config = dict(
    head_dim=64,
    qk_norm=True,
    parallel_block=False,
    init_std_qkv=0.0404,
    init_std_up=0.0404,
    learning_rate=0.00518,
    beta1=0.95,
    schedule='wsd',
    batch_tokens=65536,
    max_steps=6649,
    dataset='wikipedia_en',
)
Each number is 128 + 32 x the weight over its row's rms, rounded and kept within 0 to 255. Layers, rows and columns count from 0. Numbers have three digits each. The size before them is the row's rms in percent of the matrix's.

# layer 11 attention output (transposed), 192x192, rms 0.203, rows 126-127, columns 128-191
094:083112113101128109105138170140134101138133148159190061066138141083067138077115090169085095090071140143109106144110148124113070160149178105140139116140154081087145166099125108125125160109098148
102:107157084142087126165136151107126085161219085124064118180042098108192175101114179119152096170093093128108123093111105096165160118141115149142136150104126174096091102096119061192128167088071118
# layer 11 attention value, 192x192, rms 0.206, rows 127, columns 128-191
082:154047125102055147138182140123098150152151146107140060126142142165091126123105136112093081138139137085149148177190084152130122098167096135158072155111097061148111117147040138174145066139083105
# layer 11 attention query, 192x192, rms 0.191, rows 128-147, columns 128-191
089:184168183115091134114119100109157128108090114133120169093088140181118173177183119099139085094172165146203136103115098111174145135162148180138143142162120104134072132120123109142157091084162108
090:092139158139113110160106090077120179072154111160113127146153151130092108106127119167175142112120148128146106158126076109156115178140139209149145144188155136121083100076108144131129090106161132
080:115123140107105130152113152172093134111121160163162145145112116101067101115141090135141134144157137175127139095148159097120099190184168128099091118073142148128136109158152135125115156174083090
090:093137061138113077101130145182117082093121111117090153150106132128094134167133120122186160145116130136107098186188106118133167145109082140154118134212108115087170131050084138140178128109107097
109:131101110182135145115162096125122059187178123090135079175084111121153123108153065118159088107156105081119111151113105076126133190154139103176164074117177101171156197105106128087109189160126134
083:154144182113141167148103153104119113172135159148130123133128139151096184087196146097104143109203139104114117088087131125122170178094164108136126072100192150168154134130083118133123154128102086
103:144145090178122100132107169132107112111123084124156086132183119120159191089106134032095126161096117150165096070082119166135123091134116138077094115121108133075158108109066080121126088128189140
109:054144145078113108137139188091119105161083160118088086139104120136138175141126087118147106124158157116152138125071083137146124126152166195124195152126152169146074158097137144127173161107059181
103:122154094121130139174200122157130123174131116101142090154052128162167182114139118075136079135174093156087084178095092170127115122105123129141154139159113120111108124143109124065129163092126160
110:177139108106169087174109134142167140080148156120157182114162158127170131140085123162162128155041167124151144137126179211077105138076165142157102119176141084127123139130117195116192128145089093
093:091217136137058125125219149127179078166180045144159148109135126146117117073081179093084165163144170159150113176081154113124141071084115121111155143113132154151096140116152133139163139110157147
106:190129159113066159143122128120117093103203092130080155133112104101113134132088127086125154153082057086099124096160098145169073137154120111108135125107178086136155078136105118071132117170150141
097:092151154094112098115159156155117194138089139150151089129169129140106053135104126064140147108207171096165137119172124137161108121121131176138198105149159130135113111136153149115105110183106140
101:129160150111181143093113151111211120083133128132101137137063092096135134096074149135194134158130144120114128080126137130150160094121131126103128139165088119141194130147138128131154138097092132
099:100066197121074183121137184159053050119088124144110185111172098093109158123136169128145132116178118129098086128163083152136153080114090176144095151126163148091119205142144137131124106149152083
094:182095104168108129179130115155159104133118128135096146127111115103151155156139109161125169112118122124091174117156140130144144141160057133120163093069055128099154087124141146059148090152081105
097:113112071089175056086086090147155219152165142065143076121130092101128114138147076091126147119186137140175089101115154109138100093147134116138065122133114167095101177164143146110157081094162123
097:083178156119151177111114170120171152127171188101101127124058074142140143110150158226158139112125158085146144167109164165122112136065070162145186154103160143150104108098095129149199142129033179
105:102099115088179135100116162155088147082075167156102114063144148078101138143148091164118144108119128125106149113117173103095138103078172158219163080116174152110102124124185099153123161152104102
096:142133075152116095134090157090181133132113074113129067134141137129180108079145154101142140116151197095138105135065149122120113124142085081086086149138153103138099151098111140147119043130107086
# layer 11 attention key, 192x192, rms 0.187, rows 128-147, columns 128-191
072:159141131043138082113158105140087095150080083142094123149141132139136129144194110106113107109104113107110137138140092113121161170119105200125216104193111133091079173104111072112173082082145164
078:162132117085086118173174144074133160074158132166131123158107104147160122099098110157134097142077108117133126118153107134132152177109112148153118123184095122075138112060092133152141146083173160
083:194116156125111136121156115163080156099089137106110149143188047117135163131136114155118087115095130110065159136188075097111116130127134098165108145115148151094169141034119130149120154116155144
084:162126170137121167143123126113112104145099163201137158144125128193173174171067105081100088145117121081141189150162129139154115131128139199106094161130165107091136052118123078149101156128084183
100:174127097173128132129104142106085110131104122062173115146159078144146135154165115108112141109072147127173205185142151084108127142117111141157119106104148143192143081151068123057057122128142161
081:068134090103097092093129121108113163137135096099160159168175112149083160115140089103150163151152068098119075115134094106176188124087118099100170110131130146176158129094087087152126180166162098
086:142163115133093131076173081120128070162102098104154141082147157134053155193126099078090121132131138118174082107087134167102173144152139159107112123118131116134154126100099128109074103107115110
094:078122134127110084100135192177164137124162106127128149142086113130122215123146127126156130134106100100148148132174116130158202159122074190158081171108138129094200169115152089086135138113085157
097:133146045124141085086077072098098162186119088119140075135171109095163183119162157092112115110084133149122086151115113170141087112077120176140154091137125153124153108167080108115122078094167171
105:117086138154112097171122066148093147176133167101143142072108125115157049103120133082145132181074093126164134152101112093092199085115116129080117147098137136130114138147131112093142184195106125
094:157155153095115087112123104116169194132096059103138129152157105130125122123138125170185091119102125113128070124150109189103108150135167125131133092179142123136149151139102166158080118081145132
098:129096118083121099161184129142098105074154129186151179110112091178058100106168177095074111153121112146109190086162105121109135138133110135114127095098122140111136109155118137155120139113177148
099:106135094085111106124122097129129159138155147165141132073225077107167175119120139144130136162135124106143084071157086060156100110104132171179142140181169072127131048131142163144152145180125136
100:112105123139192139082195082095145050073135114138128136118066139121117164164172161163121145142118146108120161132094081109183115137138170161134106130112080157078140107124148110121108129136199096
099:170129169125141153141128120087088184152115123108158119078069186146176125095145195130103092165137131094114196083146106126104147165166116158133074102166192117137166077105142095138121154141146133
105:112099126099101158130166140139137080128108147077078176096046132109155172143150078173114172102134037131129118106104113147190104177150149142133135077132115143118094097048170128149156134124080072
102:096107059163143163092140031111136116150096112121179122112150145087070124183083104173136145134140147157190159130070124097142130192153161143170146179133117126102055133185141115169112170193159103
104:134133191123122159131126135148126110127102097118143068073104167133164142194167126127137172086164121063100095086112179114140170100162121088092097090115093138142087165204114127149129101064113173
113:071093140071099167113178141116072086127151112165122130113104155140215122144105145202139132126169145169139162142138142094140148147129112088184136148086110187082084149134141052121141096166110138
101:125165106120149129161155088097120155104177164117086151094115100162116123103098114132205153122116142123139137159155184141139137121186108163125144120168155100172134144114128062064103174159147151